{"vocab_size": 16384, "norm_eps": 1e-06, "init_std_qkv": 0.0171, "lr": 0.00158, "schedule": "wsd", "final_lr_fraction": 0.0, "doc_mask": true, "dataset": "wikipedia_en"}
Each number is 500 + 40 x the weight over its row's rms, rounded and kept within 0 to 999. Layers, rows and columns count from 0. Numbers have three digits each. The size before them is the row's rms in percent of the matrix's.

# layer 4 MLP down (transposed), 1280x320, rms 0.0397, rows 252-358, columns 192-255
114:524472462483550473444524493448480554404465524536543498406481488471479509467469488487459450583529452465449454501553493449517571572552418516489465472479557568569511567530448446540449497415506458
128:469501534540512501512550486573452497556509521553537473526542418485511510575475450435511497492506528507545539555549449526421495523538520498482520416492494501480526467555480492526524534484423569
018:467502449492418473625446539551449533451477497530483494500504490439516492518519437462537462525439511487544497454533481494513505501499496494440519525481540534525536474474459479490444419472541557
113:501506539487577473550511455512529557489453474487551468553503494490470566510510407429492435401523430488514559483497463532466533478496491493512514446515431463557579462540481511543521509450467493
113:541456468485508541466551573537454414532544442466490427480491465524494478468553507528486474616460513508575511557490502460494417491574541541517560406496540479530424460431510528542487492578497456
069:457467505486477443506524542491455509556486450508503477547501509472507487589517498492499551473494479557536532441510445487547448544511535461458503493468481483461519471444552446509522512518439522
124:477480487488514531433520509537507511562497462473514525459546389473494478472478498516519558509510488554515524493444446553488503515506484529499503475548474608499485520502499518495451508469535522
082:424488467477518469494469547585442490499502542469615488461489508549448522545516534486547447520485503507562442542484533518443486506415509523554464537528553419486501522540508535553460483512458539
011:505447564503575466495491508491518476419456453491522475545464476411514551528516488413550521447582446497444487496488412491479413479482546484533526484467476490494542530464520465519526488442509469
130:412515499500518498558463498537444549462463486591599487548521498498471525522474465534484520487489465489476559522440500418471523482568434493453533502470500463453508502513487469480549518484483565
079:467477370541498473488487506409525496391562576442456536503554525544505495489456525476497499488518553500567464471574544492481488543469485487424504508486409423515490520492444506543478557467487495
011:505521447511538447478481520525455488536560466503545519469491480582472497527484487541477567481548483497511472527423493520408453578509489467507486524530444508521479490566511554493414525525494543
101:467475494499487494463507461542496504496550477600430500570517516557450487467481479518492536392571489546526419513485484507577465481500490525521514550480459469501489447503600534444479559525510530
077:423494475515506413453534464497511573544508458436473511516452501519477506554476469527521624479432499531446515539529428517622514531575520493453510524510490457465466525536473520499570510473473489
084:521487525460534435457518455492530421483517472481454428509516451436487532471523522510553471499518590489501474497446483451476441478549527437506526470513577466514479529449536461555495542518571431
117:527555528466435542463489513487440542472501461470485430439521483480470532526479454560546543456404520475508555456440580393506433541470548446483515489458520539481484437517535569521563487554521498
014:563495506428444503505500489475567480470474477454480426555500505506475486530461489455520581516560447489552461539512506487584470501471560495519545458514515524511466505500502541479475452486516572
166:494537497568575481402457545481485448584504481475481489483531567517532494563517443478487474522471484506514520499485513491508460417472531477514493460491578467472461486386503364550471435593417428
011:513532493469509527578504427547499502516455500559472503512541498413461413509532459430529457444460491496561477460500598473484477511534535507430505476484561500527438438408469517576494548446497524
089:506528546461526500534455570498525531501460438435465553555484487479464552532482511445503455449472546459547568480468504421548507492527565489467476507463466522500484505491469478556525451450565552
008:495552468559496510498521480525478549498534535471542570458506532484439436456483513480594525457474495541535513478479461484458471515493537490553484480531427544533442470504504570461499509455515528
085:490518539519445424473502572496546488436495589490505448494508516479467552545453452455492513547500463509441479486514515513464549428539495463492497463483527551486568497533495423505479531554484507
108:515510518488507494541503512477475537519485474491474505549399454437492484440510483453531542499514511564538499578480490503475513481502489408433502489499569430518516515530529500397450509470477584
102:504473578509492452496442464499453466506499481574508532445485466492447456486491534550523583489489543510529502515554606455535525531482572550497502555465533504546557457464455456492478466553471492
089:465485525506454582502395528482456509495470480514508550525409475477450440515504493518525539515541520472472535478458578510458508493526490524534452535478499565522577512479475563569493498539520477
112:471518451525511473459484486514479478520515480517499502539464500502546439510506476507491479456570530473517513501470474513548481515519530481483562490502399404461421451494452470566522509494520494
016:497465499561502570466533509542514551421462449419503420497529509497477457456506550460556535503498470485455566479528414537510470436457529508549472431469518461553535488573569490508466533444497527
137:512495524482506504521509525479539410527538552500520500475458469510486472538461499416488482514526523514424479606519510460499515510458559503496531499470539473501518578570483461584494448465514538
119:470483417547511505449515574476476429409489546475432450521520473509431489481482518483468489461532461518546468512494452509525522500497455464474468410456550499519484511549496458504497483510540523
116:498437534527514536510417492509558517486543484451555447486500434524437562565564462469553475499520418516531504499437511499522501473478536470458512476447489588497497530506447483600560553493559480
121:406510452548502482497481509549519483505494501532550458570465436497464555475560539451572546467487498573483500422473435577569520498450492491359529502525490541532505437454495492492522475432536498
123:477526519523472477542539530482499494546540465505517541495493490550525458493503570534480550511530480518501478495452503435490560471579444562560470533429573480507464502476521553476487441412468458
127:522509548531471497495497490568500559450495524517501484427530479533506502529501492477469470527479556496436528479495530518454499473522512471497537462511546539454506503465577391458535497468467474
083:496516520508457486542498546479496526433492493580574510486536470498487539531497434532533542515517492461472487498465478495460521506501441491516528455485465544487567491492481478488525508470407428
029:498490538502480436477434517513556496462434494434539473525506523477505584547467524424517479521478532510501503553445416565523438454526494491531431400483493468491510484506485501498439510470526500
075:537470530481563490490535553498474541477518558488472530471485502478549546469521515574485489482556500494481414423495464597508481420468540515514512473511551404538475447451481541528529473502513571
099:494427523562458465487528432471458514465557495548572448453546439405524476539509526544509451498568494506518525480486562502508481467528463463471568564486553524521541530440543432543446502512401489
127:544469500513571526509595526496505545553543465521454423480481488534539428448503391473536463511471541521521433493514515535443544531468506449505532467471526434511518439441556478454536465557448533
108:548418499509497557480475519419442512425497544500494504454482422545465513468449463567521486483533462480551483594491508490426483505482522465493553418427477520488522452466479477493571507448516531
093:456546433506562499546394482499502491486502476506549522499492495579442553427591428500537508509482479514432525440528513468563503455525447450506542520550529510529455528525554476431438544480490471
110:502415535515483521445505606515538456471468468511533495491456486424406544505461498519426474549434580508521575532483554457567422475505533487455531497508499509534527535445480528476519493494506448
133:539482465515473514466526502507511497560507482497538486394579562526479460519510554397450520534539452495502508489485458474555532466525488494536521486532519506523534517461571576574439587442512476
139:475473499499515545526434492443494519450440508502511476444503462545470545557508510508457508446451446555509527454501528472509555480495453489458463476537475467458597397515532536571502536509516529
012:557541463442503524527568487520529518483469489512483477526600523514524490493417480448573565474559469574504545481555430472481499433456575533562503536556534481479412485503527499394480445451502543
129:469538404482526501516442555533482516481472519479485569517554487440510499514478502458548515438480437498501568551468508546499407458482508500592440496497484502510529545523484448560482502491572508
073:567499441571470512487496488522481492511534573493478461550474483458476555503566502566484466492434484427509451463513428501538479433505525461503472454468540460497431461504560463523556458510478558
116:481479474502531533452509531564582540489420459515491453486515502517565473523530510528508551553468570513523463525549436517486473501520478491449449499459494441548415475535570550490504494552460528
011:489550504518547426513502496506561482499457440537488531514532584449538541487458525405483461546538508545466470506513428462572508544495506558514429564471505475540502458475497433511494397468530419
129:474527452528526502442568503438540543497524461461492532518492528465503498520555454477466479489546526510458557536500514405505530452491578509461453540426478538548510453484470527454459463487470532
118:478559484565528533488484511513445511520472566485459500495466504526516438490489508445478460489467441509526469493494492497499501546466527486536525486517518440490461520542585474488493493523502505
090:540518526508542427483422422503505549441561526523494508475514451449525494504504484539439460522542450510468477457428541417503415476491489451448482536531512474446578563579485464499448428512546553
094:589405556477479489435538466440494523506475468505513530508438466467379480492571512577537465570554483547523479490477487479475431521499521463456500552455552563453520489491494451446487492562521514
088:428441469451554524510521535474498475485551474546561484494536449448516481505536477505464517528513454488516400499487581476449434520479476406483477416509555450476537465457464507454428530591471521
017:553548543428491480512452491530445490511525550490511484506493470548526527515483511505538528442522493471497493461513447538518496488589576503498601456532499516463485507468446548456422457548528516
118:437585514450505409441593528522502459508487506414531514557447475515419439549492545494493514545459556496459486511476546417610539489480494511538507545489471491495544500486491507449514435533512553
014:566535534551568536474405492598561513453474426556575492538541557509484540478437513437500456528507461537531514459504430448533466563506483532548437552449517443545503421520417435548507516441487440
098:473597493574504465474530552471507512563524578515522548503562504528500472514477506508449455536541541524510474579471401482528574460577502524516519419539481423506468486582465420467493464472454447
136:512536545536534469438473485540544494518507463485549458452524455510516538483557500497533501483520553447569475488531455476466457436534447535611505526484540478528468520539513555485499515500494489
145:502527538534476487535506538449494476516601524524495508475491513540440500495528481432526523521483469513437487519507504482453474411488491539435563539502517539458511531474472471462533508443526474
127:542557486453561466538464529515457521556483472526559441551437495492549483511494505466503518537485395496522579438543473547511455512586527436522462493525547483525447550454530491463430454513480435
123:488515495490517554485472495538459486625518504497493472526543486492505507468527545512576471543527498449539488534570578430556536497482495445510467465492474490501544576548505501515473515473494461
113:543429517446537539473470459502451435502433483531424564493504494405469435531582564514454477499544512501529534470514615442541469526476512528536524495461566449466525467452499470513485484575516455
108:521475467529512502445485478523511547539524459568490488503477514414474515465592529499481497558495557500500495521513547435554513464438563542458485538507522513533500562442505429589408424610515478
129:554562484542491494490487540535509517475458447505500470444458516481547509522410525431542440522531574519530575496428517462526448554505537531503464496430502501545452610535488539465544404473499488
116:486500476454489507578499505547462524456473480513476468465487478409572555513480544490502452471446527515483520431451508501439465444427409534480533467502465477489551505502512533452548447496535519
108:475509425476492484417476467488497589443527504424481407544408494480452476435451470563514547509515442523494463517444509431478476571467508527485563536483512471541461512531541563473449449552478566
016:479538479441477514473460521480507511487504479445480508506485499457514478552551485493571454459527466496523536500528547510492475424411476468591488439501519520533401463479508499535457520501544525
075:415497458496509521473473532559474500466539506474513412479516472551419566550508466457515489483500489442485451613486496529451459513510509538467448477537466458502450495505569460506482491501475496
119:525433563490524524491488481464539508516475397582480503479501492481495427531569511555465502496526597458521452506460591434431508532500510480490541536539571487501503500454539499535442447522511442
058:493505545516523463493549537496451511477514460471493543522559495476498484564541555496459538470510433540465548488525445504477564471494538521596494531488508496449485510494501505516463509531497524
141:440480508578552510513521542489494533498483497542525424523450465468598483455487474517504485550497583507503464549568462545470566489539444455439447531552525533480469546477544516416481472495487512
115:452531551485470548504441453455544530533528547566478500421474490500399485493509470494544463443519537544468421504504387564536517454598408531449514440548495481518515487446520493504463483481536483
086:523497529511479620494502437436439507493491495412512536538529505562517451476522432518528553527563475567537449556522447489456544503494561466453525430445506507415517438477464389571538533462566495
057:491508492556541511500504504513496498481471538478524472496506490499508504525472542535513511461501482533490566516470478511525476510586480504505503490534517511545482537526527459503552474533476455
014:580524521483518484523458466490506546437486507471560533557562491574530538508491511519536537510547512534430526469486463518472447479520533444612513491472473521520492464489524495423532446510521519
096:547542486453518579529432481526517456441506458496516485464458441475505607505507471523558473514500502520555532491454477496491492461519545467463508498529544533477566473452493514514494553453549532
115:466469565465551468495484473500493506522485479534466516514502448443514519537490492452532453426534601519523540534536594460535468562502540495524520451466536471516464530511409530595438435544535381
102:460526502470453502507472508577481555569519453500547437453519489455397478473498446507497456535482471490513557477508542481535453480524475530513501506484562539493448486500511576460474448450537440
013:497459509461566433474515546453494439522521447534539519504476416532554623517481508501490537453500490490509517524462470480442474491536438496479458478446536476468444474428526526549514533577467490
080:449528490461482458412509532450509530477488467448495553497446518525509522539516497525502483500510491484520444489472442521477517446495524483540558487505511467440520495498497434532513562478501528
113:430520455450556493628462443499488507437524519492559549442505475504527445539515540502523463478522444504507477523556471543503530539501551454525496481505481570455542494515524459478534521439570482
169:487542498478451511480469614509534520524517472399495561474480527519473565538598510471475459520449498443414573471516564545472508426500462442551538494445498503536562462485500513429566501541456466
089:510466494577463526473501455483510511480512512531476566514540504483539463469493466478473468563486503469486485458533551503545524521467515527531462528546494513558578485493476541548552468624478491
127:437543451483454444496446542517535489533552523462466505476463522475478527525514419457491478487493465482491486556525463478437484440588427448540498470475540483514540492560465433489540553522443438
126:423547432542507571517528488466499482519523521509520387460553558545507522519516508551529462479487510454628463483578440522462608515552509524533485496543450529481519506492557496547456422545493540
126:508445450441492587526498453467557525446551554528524512497474627531499498516452524555512531503616450506511457507562588468512542620521501532492474542525473521547528462517531525566481490528438524
084:528534516460539553430489479536508429383512456463517511518445484445488564501524476451515485476436518503519531456550524472499530521483562469428515537473511530536569541421521473494493485457546526
096:466552456448467494584570538492494481553467571506496467457474446583447474512508429520534589550485482467541531470456482465584500434481524533555468489482567545547483479472488493461521571417504510
125:449531456537517439519490509427476507465534462501493529523495556495456448589525452467478526519451488384536565558499521487504463472500538544534487511410583466449485440512455585468490494513450482
082:473524480512430456529481494587474511437490491491556516522492519471574504415431495508515474501557497529421433482447477524517405579471481523542501510555534474544473475514436485482561504449522402
132:459500512502463531502489556552491453553501448498526485556511521404522538497548595508474503537536536443463506488480546429536527518453476527491478568483548489441431567536500505503494538470481498
114:515476456459559504457492506510476496525492453528505551481432466434516478494517483486492516552522580551513505496467565443480487481551465505495516468456500524490500507527446471487479518467563414
080:527484458492463586488486527537458513486467530479575479538500462462510586498506489504502448550501577527477465473427472490537468553412487494440479543487484459499516454555526476526467448489458493
102:469468489492477561483485475487459467503505548623508431508496495424557459470487509449452440509577504477562493537473519495534460548458506444520532516518551434515447429472483494550485413581514458
121:547555546525446448477519494532495485536470531608513516493483494474410461458491477507537541523507532504519563484465571549468482419537511529492517513495557559524453509531488528544478499488479482
103:513560470531529501594483464540557484523559489491533514501491518530520555500537500426455511475519503511530432429519459542569543520489455422485510446570561491538488512500552471576473570541511529
111:571496496417526498451475505533494451517528496599518506522447458494445525489547521521515470512577527499545496507488550453517491455477494482531483412541532511524542492544492503465432437557509501
094:563513506467527521408521505495492499513472457499518493491433483490534549492456504446492438478486507495543471537533453452549568556512535491456406504517516521488558528465516463526450523516548532
014:513542504443490444544461569509506460591545452565539501510471533604493565533467541499474503567503438552547458625469469516545488537428492479473458511544531505468450451469457535434492481485506496
115:463490553511587452483505445491549557545509461450497487451500549523522452466421491480535528479531468504542499544565499399467530414451484534496488539468476555469462470499520451505465469504490585
130:598545433496513488504450508495473513504480512495477520585491520433455540465478544494448549440426546491512529480463576430549517578438475514579550466493516531459446516579478458545519430416484435
135:532511543487460541504508492514434535592479490570470488549496498505482454495519541544462534533506570462572462593566506487514523493509568509538427498485469570425519512440410481491506482563460477
109:491558452462503554538470521498506564492463550436425497495528572494518528481549464363523541446460504459428503498509500491567536493512439513460499475499371433463484440501508443525458497529527491
090:434533486536484518569468499574490539537442458485419517525481520440499520474497512474452443521501486499522496419453566533465501584453490463484563447436489504491547543491492463531516475519544489
082:486521475391506521456540470497454427470490534492441521512512450552541515483528405439501494510517532504586490533480498540532525498547514473522499487503539503521475522548436528478561503526510529
122:510503458431515531463466379511443535482537484506469490535498476478513506505523511587469509423543507498551476500506544456556496464483427441486520497534513386526491516448490579552438491469536484
123:416536465511495477490566464467567463534527504466508458529491432423556517540450499446503478549506627466471409514558480389564556426475466549515500535476501466523420565534522495475452479543458459
# layer 4 MLP up, 1280x320, rms 0.0515, rows 253-359, columns 192-255
114:487494490478497468448445538475538513415521467438520491446490490519481522491502547533514546446497524483485548422462568525598474460518433462564465511457499511552413540478521514514544454499541499
030:555544529493514520501503503474516485543483503447562515439512516557562549607441510538458583439429508441487476496499430529519468559505476476501557499568502524479465514521536516564592541546493516
104:495552401464526537515531508539512492462557506445499561509490497475453536531442627531507568499563497521490465411569539455496503512455445531497456522564546548534621540543567442507494522515533582
105:460533500482509470467576564545547448485446457454487579521468510496478516466485513534458538389499490528525385476549506550528484530548514456492420530480463473511537516487449480524505603492515543
078:532552517483482473461512551508545481473522556439492565535506515465508517447485515490511493492472544504476487528435441477528508484456506529559584479458494505522584456441413441570519577486490475
104:461502525473503532516497471494474504370506527481465532501492603450559575514391431469401476507498484499530526507521477478489464445465496541489521491520461508499516504529497529500542512551555503
101:531552529521513555486515506461549508462460495504482455503479558460560454447392472538469538514527512526481595528477477537460549538544515438512471536476461512494462531572471468486467531459497473
021:466457416508482425511555525522555518536539540527534460474447461526497507458489564456573561512524498511543591548548520529529501539502488510448518476457520486504473477527548497470532547485531620
132:649535540544510549451478476539487499547500481498505574516469520510491458519534521484571557442549531545461474528510493545485534530515488497562456501453518499511490491480443457600520520560471443
104:560503550478525457513468434565514489552457483554457508472510523471453515456523455507509526538467428535513470533502512511452512459548528541505534500546438621510558453501427480483487542571529515
022:547545459482501579495539507536435500414478525496438499510500490442451500502501394495480471507524534527458510472506539524478483464495505541463534517523492598504526554545485523530509509463522491
108:535537457466502458419576470534540521516475489402446542483515481520537496497522474601508514486551427556587510475480538467477510607505511485492544555505450536449536483497498429474516531404438525
097:481472456527518491481502440571543439514469508515518460587553580465468511478534547422497459523567551525496413444515487564508495532478484473457504545465525518444496565490526404547552547467600455
093:467510558474540501566462475444490529566506530497533474452499524384531540479459487467519470513557431472504491530521468523514518461520495516535507465489486568519472466512458525515540498537436504
129:519537510547494559510489494476530448545429484536490563513474527542515508470528421459502507474520522481489500502530518556439454478531550513520468567554435534646517482464455384505507563512530430
023:432580450544563501488421580487489456491524525451487508500518461468443475446522508479457487448472484522498488448543486507504489507509524478490505492463504534487522459446505485416543425525464458
138:483528421469507539443482526543486491540517443529494477438434537487489515491488448499483420516502520511539497440551474560461452467514479531500467550530440504522479519416385454473537485532447497
021:509524543474431471471510565528508482511402560452523552442507491546544553546446524517519511509481463501500504501467464497489495498461417481563439470543510528469525531554528515535566515510505527
113:439517557538506498448496524503524595502452513484519539495495513494544520460518505497481417551555492555537500444488504509514560567530523471501526518543424497552532522477551523517466482527534463
016:508494518520535546502531445473472502477520484521521521496500519614567536507501507496487452507543525416535459517594570465509494526446473433483514458521507467479523530480525515548508492494487493
102:532517528450494481444425518524534410415525562514531481415512474493460492532502507459522551449493543534530448510448565400507575567471502508467519449468521553518452441547455441500499486466500469
115:521501539534513539431473469475596465494543544554520461496538501514518452426500571506559482535555546546541496491410478479522558544403550508482569494509503548491455511495523428504500439558446458
108:575572479485518512466595501572532442504492462550494539466556545538464447497536467557502526451420496439498449574514450552470522380505548495534551504503455462526505521444416486486564563436496486
096:558469565550526513495505491493529581528499454534463524476452542580553464447555457475517567505457428450489512522499494519450518505535478474560488567477408590519502497454454544479469594510431483
101:494523516471512495463534471523549530438437524565475434515488508481497493426465564537527543514489496532434506532428569479452515616474526540515531528508475549546468535542583489500537499499462530
027:455487523440537524491447392438512484510549453598517514566467464443491491439543523538497541485554494485526473522473593514503466503573509501468524551440465518535531501462462473445494487537509492
124:558522359411526519434505466536599502563528485596481490448499525484487507426438517573542487440439530481531451495485501536496524544457533507474533525518433499520525451544476529405500601507449452
096:508514545428500496515519471578495522583543437612550518446425532503522475496492542392528508569523548500484537472489514535515522481493567570501453575492490518544532530463468555438546469541462471
094:487580456501538496493588497538490480460481532438532554577510501420605522447497532535464572502441512486483373481519455563536446447499536543507535578513556427506535566443502455467459539444528553
107:513516537440518546512480469579556438541542486526485516468463519480503512504484466478557482582529512496482459549526557466492549480521507405523435431450525498493545514493474509477527506600520452
103:533520437478512506451454474467480549465426460504474489436462499471421621477476478530515469488519443504487548511483517519491505560445501489476473544559456536511481506550504434509480518548475518
112:475521481509504503568578458490492484572580486489533601539518615452555495527512519505511536488502487476459473569560504491446521481465466511476462476564537475496584590509497495531538506485514543
111:554492541519490530536488508503524507456588482509474475538503526505508488491483444474496472540504501451534508511495462473503571497517489538479578531483457514566583499471380524547450509505557474
041:482538523516533542448538531488509436560571489551535506473426507429508481470544511488458587451533508457458522442489554499441511503412536471517534541480496503505454486521481425503489504552509547
104:555554466572495503478514515475544451486549503558492514455536513557529513503555560481506561515537565519561485580464531502551529511488528524500460499537527478580457515520521448503480464457518471
099:549530499492518480449511488567526489453503466456500576606514537456451494478461520524491533482456495535441430531593531518468499522449553466521510455501492503494550563483469485449527548469504541
122:559505459514525528468517461475498400516505523553568493493538531476508500487441514538479466513507564510602391564521488477459497498492632533513525504515556420499473501487373464469529522520540467
105:517555532555519511435508513434523467459475514546515517472563483567445493477488529482475425505531528501547500581497521455522592542528552533498446446544457466557467554538488483524501510433436440
117:520521483486544546437508480494509472372432544471529468472461469492488515457477444426560515461469461538521490474496531500469521543471560495465568424466520481574498430509407468444509489538486550
109:530541474490537485439511470619548577470546467535432569528493556565544506516546490506491604551474498484503445549534501566530499496504487574564485479555500475475493504507542424476482504474507468
133:498569459451561535580503454535516430482493540543483543493516568495535527508461431506479552504506524518510424475535445573452458422456544506498529506488501514417527453478437509513534504574605550
125:549532488487539525473432547538523547561505524534442491544507576574491506421430464522546514505440539443416483511531440517500494514557453472541529477513499537512548455440481497549518526561538456
022:491544505474586469498383453457464503506586506492568477496582504513476455478546486513471476474524420481521469559506558412535540521525483473498524543433483488535545500465470507514473552468496517
124:472545560451516462562495517525479514532475538483495493576464450487437537516492430465516455547465503557546505527447497437522484433455510425508496565543461483472567469552443515468586529578451482
097:499499536420491527516487457490517447515448488487504517439558536516555449500440485484575557506499455498511540493468528444486535503528539452514461560499503543480539545518429572448494548498542484
114:495480434492530547526485415513533469456542446482543505502506546494529494533500503549560466522518504502448519510512471499426550506491495485476484513562445565550544493432473479513486584496539497
021:474474509481584497471473472521480472449516585492553438495480445556485475499514541514533558470481449448501531568548483547522480442527549519471569481476486493502514544547538520524540559483460532
115:502544487498536507578487462518477491474495462524520510456507450539528575487491503553536470446507481442547512505552578539489566458480488526576487431549480572546501482471512457547553458463515518
115:530446478481495526526538454521506503551500479593490509525478477529499489539498507537547508550521486507465436549506583559553490533441517443527466522526489520487582539447421513560511524568485490
091:462519508459525610571530525435507504477518593516506463449486507513599499515514519499556471475518520477530493538546492482533508515528464539530479510510428552509446454510528490521493489464497526
097:477489520532513555552420486435535567541547529502455432509505463482595495520431474523556464507522457541499538435510540485495523577440498589540500497498457503504518488487541433526500501484482555
100:450544504482524500520498565545498466486472497522536524506563485502535556474530502422467533530482482494578480534487524479470562498495526497534448422465498510506425482586529429512533420510521442
027:522503522590547474505493518515513453439461496489545525446519485439449511526454509474462511514536533523489471496475548381478578547382483492510475561516541500508512524542503508540600532472554527
124:506513513504525475509446523556535478507469505541525517597420488553480479509491476450572522518481498513527479486562491534527532480452510458575554501440452486542544486522536460532581551572567468
023:470431483432446440496567400516481459486537565487519469452504441517519533454540472535511456411500481485527509456487555539470461432494531489435538468497491477413518547447517496564420538528448481
099:522471527426497542540459464543484511460515472569510403508448522494528506496528440508519466459464498513502490428519632553444492538500470559499513530505501524539548478490501531534469490476536589
131:530489453506504536506579400514497440459512441512534494422532562508562472504434536536529492463449487555571492465503490473503593502506540556491505467535532473510475556514450493452505453540534487
132:522492517500518555411459431475546509507438478495543531453497525567461513459509494466497444502551517474505496499512579472558504533462536545507521489556469570583468623532450509541508464494468479
122:461501475489508523491530476495551461521490501530495483512490541538468499488327540463471449508544569537501493475523513468597585479531523491526548488511452568581512572496498422488521572523543469
109:617531567502528431521457476521480471496486515538499525453543484544463464500540474461481475513449531491502521555540510559436493430492460511544518495463449545536525461466477515531565505580547530
091:504502500504555540441519501516510510475539502458527526465484520650526630539522540491527441444475498514539535522479489464552630477516539507521586440511522452507450531515549532533553542481477475
090:520543475451550463454618520582565543484474536482479565582523486501538489468446535618443537488466519531456464552507422558458447513487521530583503557453552526551447547511471503422477528516496499
129:519478462478531507503545426436521503497515512485490495482494476529500508482485467513496510465495444539549475444456577511434534581452497493500515548531436523539470503447444490535487504491503559
102:508434494540505532492466528549514457511502475516479554473456477500548498525510419465526471535460514474502445510520510522506496562466519443535565545501498530491509528441461455485448584494464475
110:480511510540489483365516505527625470421455536447430459527555564485466481437468462473478496533496438543563529520460463514476489592547492468528550529475469530509510491544514480514484564496496518
029:483480523518574496490506478442496475472438459565528446462477527454493449490428512476518508504476525488531473436519469497464485571548518493503523516495440623500596522475481507459523492458456467
091:500523451467516515516440460538477478384562497522521447461438526471472523494479430500520492446504458522565464448468518521449463458447560440494551535549496523515506512509405516509520505506547569
091:556490538445586512462572528554493546450471523475512597521455498565451555439487510561531509430426424516449490573491490569515539468496506497597591467473519488504496548477452515474553505463458468
068:553482493425546537496473529508533433522537478507547530471509522491542491465466532442537457503483571494501428490381520531489469545499515479477593451539526523471571476558473522497565512516472527
133:497506427488521491531525470458600496591542577601566557453521485507526535407509497603505515513486557513541373490443462489557569462524545523471502472531480483497487549553436472439532479486523463
114:509473511519534510408495456519583560524464490526434447552511564500543474575534556495564510531540452542510552473533487544507525542476520449548502564497541559499438513549530579538542496495488526
112:486526494544534574492493435523547483521480542493517498536550551507514480504483535459483470477506500523519455546442482454588613496403638533493547458550477461551477510561506481519504480515501455
058:536473507499449492476469393465512533509522424609409515526514511469452517459458461507478456509546522534572507491439547449469542507428505511530550511469489534470483487497478494552460516501524480
023:420446499466518464504472550486502501500586490572450460458542509477427470453482510471496531427514439470541504557521549445542501519500591467446583509533487468517526547549505549531509499497446532
101:577519485470541534387573541545524457505463454497498585513437492520489545430549577522562440491459474486472464450515503501586523558454551478505492498545524458489550573477435503434521514479546513
098:555494509490541548456453510547499466538533490541484583469454511647525503495510497470534518454472563463477463491566565499517564472466535518543518500486500514497458506470492529494592545462457488
108:541511520539566501513513478457481505512509540537520524529532524532535508537480527528492482486455530476476450532476506514452526444500561472565527486493454493492447471463489493574544530515495559
022:502481467539529468524546558571464458492448526511479442463532554535403534473538453498470515556534445536488551471504512443488516478401490448451507514448503546485550499524457479501477531436455553
093:528509501504483553493552530549497492475557482516478526478480489468471504599528506485535542511427476518499470508533500514627557550501505521518479549490471422502502574490514505441512459483508525
109:485549446500540525443440481489521437453526522485494536496443515509529564485496482390500556461477558496508445510538510474408533457474489519468481443544518514528534477578515466463491534505489534
150:517563506515522561547469489553543542505562511470533442534530586451556556465566508465505467485475550460461495533559470520498498469494544521533523463465481505567543496457480502453492479483538488
109:538522431411514518469486534496512470513509459557508421410539479523480455504539450534533535517441496416540462538534486592376501407551585518547564460460508475506551505387512482499546536443557544
125:504487541528525558524538437518547563459452461561489476481512515484500470504453557463502510505530481512534464511525514547521552565523559556509555442541396568551492485560476481521505459528600501
126:484452408495486490430493464531557523537505568501466561503521567458520516492424528528476480495497423435388504524519489488552507507509497505486473571580438493462558564549517481471491503484467441
118:521572513399529505429571428562416470614491453491447534498489521460501520488546530463551473537486550501486474531548440525538535438506519489528537576521482449446510485435469481479489475551509554
067:449465514580503463535463555458481565585486555516479483452540533599490426539488507514488532516527467459518501536454531545503459498573443522577530498490541497466448503569524561473547509497415483
100:461486486485504475504520483521483536451526450548489445473525505471557524476402577514470402501557585548506485525504488497515527514481455534505498502512446528414436492482491532421504463587498436
115:519465472603511558484488532454570509428538551466487547534566550487557580506426457492463471439435498459584519485525460507503560482504461488513545519483532494439477533537528454463509545435508496
095:514519474494535478418507527495530552519489507527530427513458471524481486509532468553446428460516471495561526483556451452486472470526566495513516568448444585516518474504512467499502524465430522
109:524509527490524503375545547455556554439482542454459496490462531489506511481406494505491468479496481562445507453483511574510517470516471488552503546489460600509439481460514535493527513460450476
093:500492535597516481471480478546528554522498468543502497462498487550465560505528554492560459475471453532481528417532438590482544577458510473519519547522437547583489487469508531540577500458482502
096:461551480556500525496620437535575515407548493513525421526503539482536469508409468543478497444466519514471543522461452568530570505496502518509543449485448508532469461484484542538531539502482445
091:464531492524511485496482481551504483539456519402519490492539458555521475538533442555533531426446441506479485480455513512518527474518531520495511533516548476502543502495537483498472584492491564
102:488547527481488549530464488436499577431470520440532471480507487495546594480454466521525477518445479504543528467513462538564468555505470520554507600497416472458463458469449528516449529477548532
117:505497502449510516520512503588481436540487514519523545498527500544496536518512536493497543465525523506473476512503495517561576401475532519500440556483515506557505578473471532482534570558554468
099:503488488499509452438568485472516541425449538409459503506519608506540490494407458534455475493459479546520518438463473474510508523493527500542550604509448509534445471473527486508506581456450516
100:534524467427529532455524500569541451474494449496510509484487548500507560541491425462499504502440477502542501561565508490538540515408560489459532478506555521482576509435540468450464531520525489
024:500551539607580549475539517523422473431499508474521416484562492497527497472549453500492437482538540493469472507595530454445573481506483481498501500492510539480515493511521462554533489571541490
122:555499511463532515474565382536555470471564550445526542553509519534547491424408503547512578490563482528517498530545502472509491562488498502548495504480530464493542535515435484517503511466509543
107:510546469479480583544481466504485467530554516542559461469499501512506466532475486471539543550520511514541439452538471523427476409537578498498478574535483506476580511429449518483546530502543523
112:508472555530544482503510539531611496416488501428566456422513524417527544418458435477447428479473485594465543440540497533522491522538496534515544502436542510560477462472539511508493500520493602
133:543547425514507538519485455503489484554510489523480521562496572484524524389396537540472475556476534499494479491483531517445474481562532553456488583536433511556507529484493502472506561478506471
112:528513482482519484528541450496538473534521515560549512545500556484501528473462486509482522490487511514568446556497474446449464462539529524485488443497455502469422548494478506481548514533584488
106:518491487583503511488457506510581500405530525493514515559546540406487487465441507565523512525546545453486427414540505502529561510505476462504463536458492514498581603484520530532535490416568490
096:554446533530548472418500511512532506464503481552467552530435494506471469435492461461498545487497543444440468535452566557477550542432535570556513507437526532475545489431436452464532525516496545
112:512528522469518546594434397485498427503512466466529475568501495499480521492488523489516447440513490506548494508530482493502485480486540488574465505494519433428550519471396497596544562432570506
126:481513507520524525503484454490546517514556502550468526534500612466450521430410479499436483507489557505453500505464487494422478544571538546475472579514411501524492530505436504487501585485531477